Each number is 128 + 32 x the weight over its row's rms, rounded and kept within 0 to 255. Layers, rows and columns count from 0. Numbers have three digits each. The size before them is the row's rms in percent of the matrix's.

# layer 5 MLP down, 256x320, rms 0.249, rows 0-80, columns 240-319
102:087169149115141126103120142133085140102141130141128154137123135079141117131097118091163133177110077077127111146186126090145150139110106097104040132169120181176099137129185189123117139149123157155164154198115094121164117174130175107153132096
100:108123151165127189118119082122115169171165165065077136119129171080145197103163137088147074178110190092156124106110180162132082151181191078122097137140134172121129126081178151130135117177150090170141119116187159165148169191155111176152115144
098:109152126136086146109251166155129160141132100075110126093133156108102139120184118105152101180134087122163099136111157124086098142139104131137148133148180124127149140111125144094116154077167088119124184169158066116121102163113169068100159087
098:139177123132119134127147207173170105123106176111131144070162092184104126166121160138136090147154132133118080098166157088161134121124172136150115116117094098142136122118140182121091126092166167180152083107179164142102153143132105172138147143
103:082148078091074140086138169112110127161165128166103062159112089116078133100123126122167172118150121136106125127135165101116114131084099129128126163142152144155151092101163085177147129156110112124169104151121127097142108067144176130071132118
104:157099144134112083125173177077080168135132172067086113113093058069134120118123211058122114105113179166247097110084101208093122135102103136107081081114213108090163118118136094150142115090122121159150115096139083129155099134078128114108130173
100:099157163086178075140152102153177141090148140120155155111119148145206159095099077128139108159115087117123117116116131125145114149110120099169117117098176134122186144164108112142107083106090102078087190136120076109149136122148074114118166096
097:162098109052110134147101138088130072179121152104192099134103162173154100129146105149089193124150130110116081166112116182168094146069087092088139158169152197121094079137146135155126116083144124152125070143132155156120153145104110184150138088
101:101106143153112101142080107203206129135103150149115127110156146129119178159162169098135193086193176112137150100135077156186101103128146136157191162103134108101135136180130140116107089114164113118131156169094105200137151153123197096110102055
099:169129110125166138122133142140108146129147177142160163124153085111113132085093131077099107085171070085102120119099120057138176126229153083141142101156144117183101175168130159111092169142148163073192119118192117137125132151096117124118077113
109:115131111137126136148084192100141142161181103124132132108097180183117123196113098093071130171148128111098122127106135102153083123120112145179070107093150125114191133119071074137113133151086146110132102143172189119150158153168128090075141113
097:169151207087117155081109062142094088116064126102079132123119147119172121092168102154078152120100143112115106131113202160106130108120150118167138083158143115049107083052098156108076186122076132097110111150131141118193071120120133144147086105
092:191104156158117149097108104166136144125175119133113092170111134154139178174123108073179161146187155164099097150149113116128041167072136097127137126134110106113150178081087174105165198117055145155118174133082098178184123104090138079134209130
105:138117147101085098157110191172077169130139129190129122171137134137092088144143109179177119036152128166138153145134119167108156124114159110135063129160138121127152149162124090079162101095119141144200143120171112185135137119128118140139153069
104:119122135143101100119088119135134121166120122097096112098087144138139147123128106139124160071152167102140114117140073108221090092081196165175175139108081095138125190132140135137164125115081187170103154103168088093149117102150141149157087125
107:152124108097128106114155119095157105118121119111126079149173132161091090083100158158110077070088076166143122145171130148083148169080152054099070096136148089119097153120087143151148123148116110082156082079147157134145098130127130137133114161
103:078147124188104127192173128145094168126144102086050157162090162120103174146137148183183115182137096166153124106137167084092107078147149105107122107118103093061177124120084157127135133122161174090138103117106129113093168109148109087117137095
102:185172170083132094140047071153156115147119080167141154116102172123153124207125125095168079085095123135123172075126133114125107152117091150173107161123082124061150136177148123195080182143129089108151139115130124162085065134133125106176122099
101:182152069159099109111144146125123114120119166089150090140112120114105104118090146146130126174118123143115180167171088195134120078164191128164125116145153126208149116092168117110107177103129149095069131083168176079119089085165125151145157080
097:117107101103079125101127095120131147088137097175133127093073138110075136075125161186171114096107136135152137114157107121115143113133116154110103177173065129171100156139096137112165138126121210116112153129146133113156123119163120125158085106
096:142160144135141085105184131144112129139082166118196155126128128170133092086208160131193154075063152115097106167203149146136135145067179121145144128106157153103137133086136152061100171107118162147098091135135048061109147141092121095139132127
101:138194124172136112175121136107136097145149121164194121103176139183128116168157130118138182109170091107164165177147077125110115095113159102088172158148151106111152139145087162131100106176189128118150103146113167098115162171110158106127141112
099:123161171103117184121162145082135124150096085107158057129150096128184144086139116138137099117112148184186184087160112153153152128101153098168108133143083147136149143160102126143149138115171119165106123090104189129113169160085107107140125130
098:068143128060104145169158057141161129142135116133193100127156129070135118113154074105138113160115148158133134105149151148154139146080088156160137138137155098155123142164107132157112075126084149066113119170140124132120070092165209117122191105
097:098110113151078051133108070048127109168127155139194145113182154154124103094035153077111127109135107163146082127110131180135114155111058142144120192103160077168129122112141074096175171086125078125145153075197117117089105131151116171136117168
096:082168087136154097111143070105138110176106121095176152131109176110168154173137122096132105175103134207083152132133164140095172128166105109085121103049074091113129133119168055184143109152150132118147176135154120154141169117159136153142166131
116:093114135136155137187142167148122121137125083167149178121135138088106095155128098097109119144183124174153127140163068124180146155184100086144120120201081143133107148087159122095134153140127090114131167197126003154119099195128151114085126137
106:138143065065109084104115100150083106134118162106087136100063149116129116101129129117151143127127132128061118201128178114144123124068182077162089145064101159079100168089088125129117137084155167149100136076113111125158120169124153093186118141
107:111111149138200097146154173063144172130142117134126148188135100107108077075160136144116112112110103158108124125132194129074134128075117137138149095138161048146095108130058129116129151139132117133094115150129137126085142135111190140096123100
104:120032122132131085178131140192183150106152115077153130135154166115014094145135121124143102077148117137128192147108107144137189125131109103143122110130161117070057143141173128170127130082123054078099103047152114062069138140109105097125086153
105:129153176194128109165088155091108161162108118168081138121104065143226185047159076133107173106096142135057074107102100092171130141102165164163174139125185194142107109143135151146124165121021157109073181139113068078188138080091157095106134131
108:141086153128076129169131180139118136150082188149085173118148087168114162090075142144109146142152124146116136147135071134119124130097101143102061127129057048130105120159114181044101107121142166133158140160131133193125130124126177119144156157
102:141104177120140136112148094162138133105179143089157094172122120148128099112119067138127121057122126174155156163092154135148108088133187115043112162148100109139168105115152142095160085082136122149135168078084141076115071125159110084127085072
098:101164147113061147157131152152127110127117122109106084116128173105120085059134104143146145068132131070178144144152148147128180186173143121111122104178157097104167138122133129123157093148140134083127161090125104140137128160178127193148068157
100:114150161127152116180083088118084107129120128097115105173167094133155135071125141129115107198192152097106114237146137060090154100212093146136124162113104115154139108168088127108127166106094112115138149120132118187124102122130130091129125045
093:151035170099137169072098167133117129068181141129114117136142155173080129060139139147127143157153116169117138129102120076163126137106145091130141162152162101134140102143152147065129124104120135166130103153199078111111137121111192106140135117
100:121157083087094171132191150133142142155120114156130116149132092152064056098129155152090140178078136126099138090145129125138135173124120144133175137159162189137138086135132177157155143186143115127135154089162114111149123156132141125151120112
103:127097096054158164174151126111069164169106119156084129163207124122147141190110144148146180135136110116214131106157108136131076115099077085152118105076074143135173153114157150107179141125161120164110098100108106096151060123168145171186158127
109:121146070174122117163143166085135113059202146057143120120201167161108172105149137100087150085114090100156186137106150117146151132173098056105125097136106129073130194125153114115159107136163136124132117098094142165110130179108144140160133127
105:141157108185099142109111127163135146116070102125128145182138146105115136133132179123109131134087103163158190167085146125143142093115056097095060158117103119119159091148162185129175115148104160101103129115094152146179177148115083141124130152
099:165100190098150116092136168058067102141105103155145133126144104121174118159084097201098152158075118185165166137108116104149102096116159107135104122114099137158146130095098085118168083123141140116135122118146090103173141087043132128073084137
099:156140183102136100106110193123174177115133176156122089210098156106171186129113143156146141097122106182113124126162077121075134122181078141173120057102121090094147134133135126178133122168187133178138074186195145133172117162129104160148112147
094:181154176126074118093128057078135152089140159126162167090134133173113087114152116118149109125131159179073106164116130151162126054155116088140093148126112093168173138156116192180180133098144144059123147153116167160120126108104153142127189087
101:094077129140112166172124115146117172137175096212113102177196113148153175088106201150145135122164137188158167104061116136116095162099127126117148105147131126173109179165090049224105154164133153093117151107130142174121067125198177108083143105
112:142091176119069122134131132127146149145147133129098129160124045093087180181101110104190097095125126105183054132120092076175186169115144184110135139144179138125183139152127124133141121117068154099089091099064119060103095133095138164165174124
100:085152119097145096158140181157153159147135112108097106122119132073176114133175137147152169152173125090064085137088117133085155094171140125087148165084146089142215145142206100111134091149170134040118095151172124152137156135135161153148100171
099:091109203075174077096109103158156151126094160084215139131132113152148171143092125150082154162111172138113128093148144135111143169125079144158081193172138157135209190162181138076111160104136171160160115110081103172081178149064162105099144098
104:060115100138128126113137208124122135183141122161124133143140094101103082086093106172117118169177158089085118135172111077150141162060157123135124103095114090187112188158159119168126135168117158168192084062090185101178121093140151156139108134
100:113118119143108076102154146117212119118135114138104131136103182048184142152138109143095068139130117138115151132097125110147109137124112142133104101120156073070201134112147137132098160077068095149095130083157184166149179170079152179150120145
100:163119122106150136106139116181134128157063161121160101143148099161198127095050152136105174067133027124149131195111118110179158175086065119133108175125125139133096076157139169132096147158114178135120110115045107115135117126096131155147094114
106:111155081144099169173128127099159144112155126126131161136091127109162115168161085143142142053127106120147162125194122131119087095145136065150150106134066181139122067127148125110100123125102138128171170094148110132123051181116102157112132164
102:052097109121183114124166157112103199178101145152138142197180101178150122144096126114132090158135142156191099125112093123170073131148108142146160088106176115103125143121131148120112111071174111180144066134153144086111120133112083104136192175
101:153090134097109176137121107193170143150085102116149110085106081137049142192171084126158158157153134094136130114120146166121077095178193092124198094137083182107170155083107100107093151141110166153150145114122161111119111111148095085150177099
092:092135141061139160121124117115139115165136154162083106128121143083118115111159088120112112074172160160095123126130121123130144172086094121158080169170149105102150102180130150125133198110168181104178222099151162098135141170092117104135160126
096:096113109166107135114095161163100132082113123106091113103109130110113070139088145087176152111106083110188112107151175116129099152117141115121146092148139156133109156128099154123128126069087130116144107140086149068123126137190128158137052071
096:145166083149102136070114103048189111165060136122136181169143126111099090141081150150143096083138133109157111135114118153075147104116126060128120150137119162106125129144063160088128144160083083126106114135055114138185156172117131144126130051
099:088127137151168160105123135160118189129136088161199099104140140089104147159139155139128189101153072164107150149143076112190148113112198097133037195144163111079075159148094147117102191117141143075058109104137109172133112101144150148096112097
099:145162093109144167076138131183174167132101101126141099159099126169097150118139109106071177230157148152116124131130173112123182168122099138085108087103117192119112119139110111108100116142110142141129105082119105152127110128170136153121149134
095:179094115094119128156143162115136067111151190149137102132130151188164143131134078123089105162099111136162148086138129126127115108132138132128070130083152149169103119179151121102160120141084110092095117133083106113169109089116184169181113116
091:166113169139093125108115149169174166152142078154150096181135135132101094123205117118119123131177148127104144124111094120089122087173166151090124115144120151139149078036139099080141133162150116144114106126116197092141137108083161103079055186
099:123132170126093162143153129121168140139102093155090144122121169100143179194078194144132056123174093177096147085185103149163133133108124103085107155126185159134131137105222111145082148114144159108128138130057156106133145120115127164102098122
099:130112160099062156107118103138093121127122136106134073109151127134176125099126124125102152176063134131082129155091133098178075119086144179160124157122145122139118139121195075078132109127147096083132106140041169177132151115039169119082134178
101:054150089087137153117155116124048132185187158085110143068161104078099109107128196126091132143106087175150146122172161086138096174106142160171170136120132113146128130067104164128094115114151078163135106176136140128178132122120118116131112152
106:171137167133139163117103112128119171159140089166201100101129148066089100093117098166099138107110123154129101108190095132116096097168174167100097156074139219110120096193141074108080110114111124125160155076093106106106127154075107124152143168
096:125206195144149141147129109087143172171152097150122142133174134172065199108132088112139095103160201178108066116123106135153111115121118080138115143062136144149063136075112148133052063147112146098125153152126134081162071186153101138150130073
097:101043168156093120074101097118147118131076158149084123167091162067114142114115100166128175185129148094142062102086191132086145100137111129127099143063129149134119111123154090113108181163126103053143068071102153168185115098070142102165117173
097:108125116129112121129127096191117140095136186060172145065129158113167077186106072128168146072123124075061140183085129110100107156151080115150191117121151114113141185133191162173151136087068125116131078161136133109172135123138114146069155195
103:183143103077175133115084127133136063141155187137214113132122101180074060154052114180145128104086128110093095130130132172105116112139060090050121158147084172150172143166089179142100113112109065112197190083130092154120108134139100143077146129
098:188136142102147122102103084134069186171096082146088123099144122177175151108135094120149160139140174103197077082137187133084151199108114125127125098117112211155111191123086107189155118121157186129125176158110144118109084170199110081061062049
104:105166147157122109123137142093072141113127075150114157137126129118092132146153132132185171120161139151161113136102125110116132162107121152144107082045104105146174149067114165171134095151127116101169160133116111124184177088171170124061145121
099:152137132166060168095112129063153088113123092144119099102104190117107118086132173120133162123059104140117161160161082053149134159114193115135151146143132111117091167113138145097079093148148139181084169127128165128088118145103143163139122090
096:136157155123122125068116089121114107194180120085174065122130076112193131136164139157151139099114132148125135112187152113146103109121169126186050093155136175124073134123154143108095097184067164114144081151144182098081128157163151162129182101
106:134140105180135168139121149107117101086089102144182113126195094147103129118148037130089101125115077131092085117197107102149103119061151118074153140087091167149137148087128178139153168163164166105097119133151115112114140104114097146119108080
102:152096091121066099125097097146121108177123183178082099166114147141162130092132173114145113087109123040133151124093110109130186109144082099153034087114166172150117101120132170132117171164147143146140121128124150106160133143091085113129149099
100:087107163138148108092095140132131131138154160159143187158133139131083109109133119151137124137132158157171106117122112118151139085151146092131044165115120142116103151129147111139149100141130111072145103121132149124113121139183131104079125083
102:160130155133173136123070070108099158121087073127194112155147109177126154172193152113178159120147100122122139180087093129109101108166147112102081160114149123139135142053181147130181149104129172103114137136138104173119132133102101150156155109
092:099149137075122124165068154083131148137174142095123156092168165098097202194161146087109143180108168121132192105075107169100131129150108151147146163076074135192165128160157140173186121129128143147129154113140128185136115139129172112149147155
105:132120138156148125131089175149162160134156134144133111099142135117090102154108093088065132127087108142060187138135122139155097150157079118132160109139170137172153124121086118084086110164118149095104070074110141119127128148119194102162167163
107:136091123108139150127172148098123131071123158124102162126195243114130178125115140079105123181158124146098104111089139091120111139165168098128132086148149072124079135120082106114116137097185155143143114060098101139135085046129117162094109175
093:157147095126103112110097114166048165101111122097145092081169112191105161158156127156140169138118169168087110147131140104124185132144118165174129123079094122199082117116141074100152165152105071144152165117096109123119135096082113138151121130
103:077149129128120167114132050135132170090122067130146130074121154163096150165150061060100091118126141106128079182103148125181097105138117165147107143149069102155166084094151121178130153121141148130061116146116081190083142160144123118124167116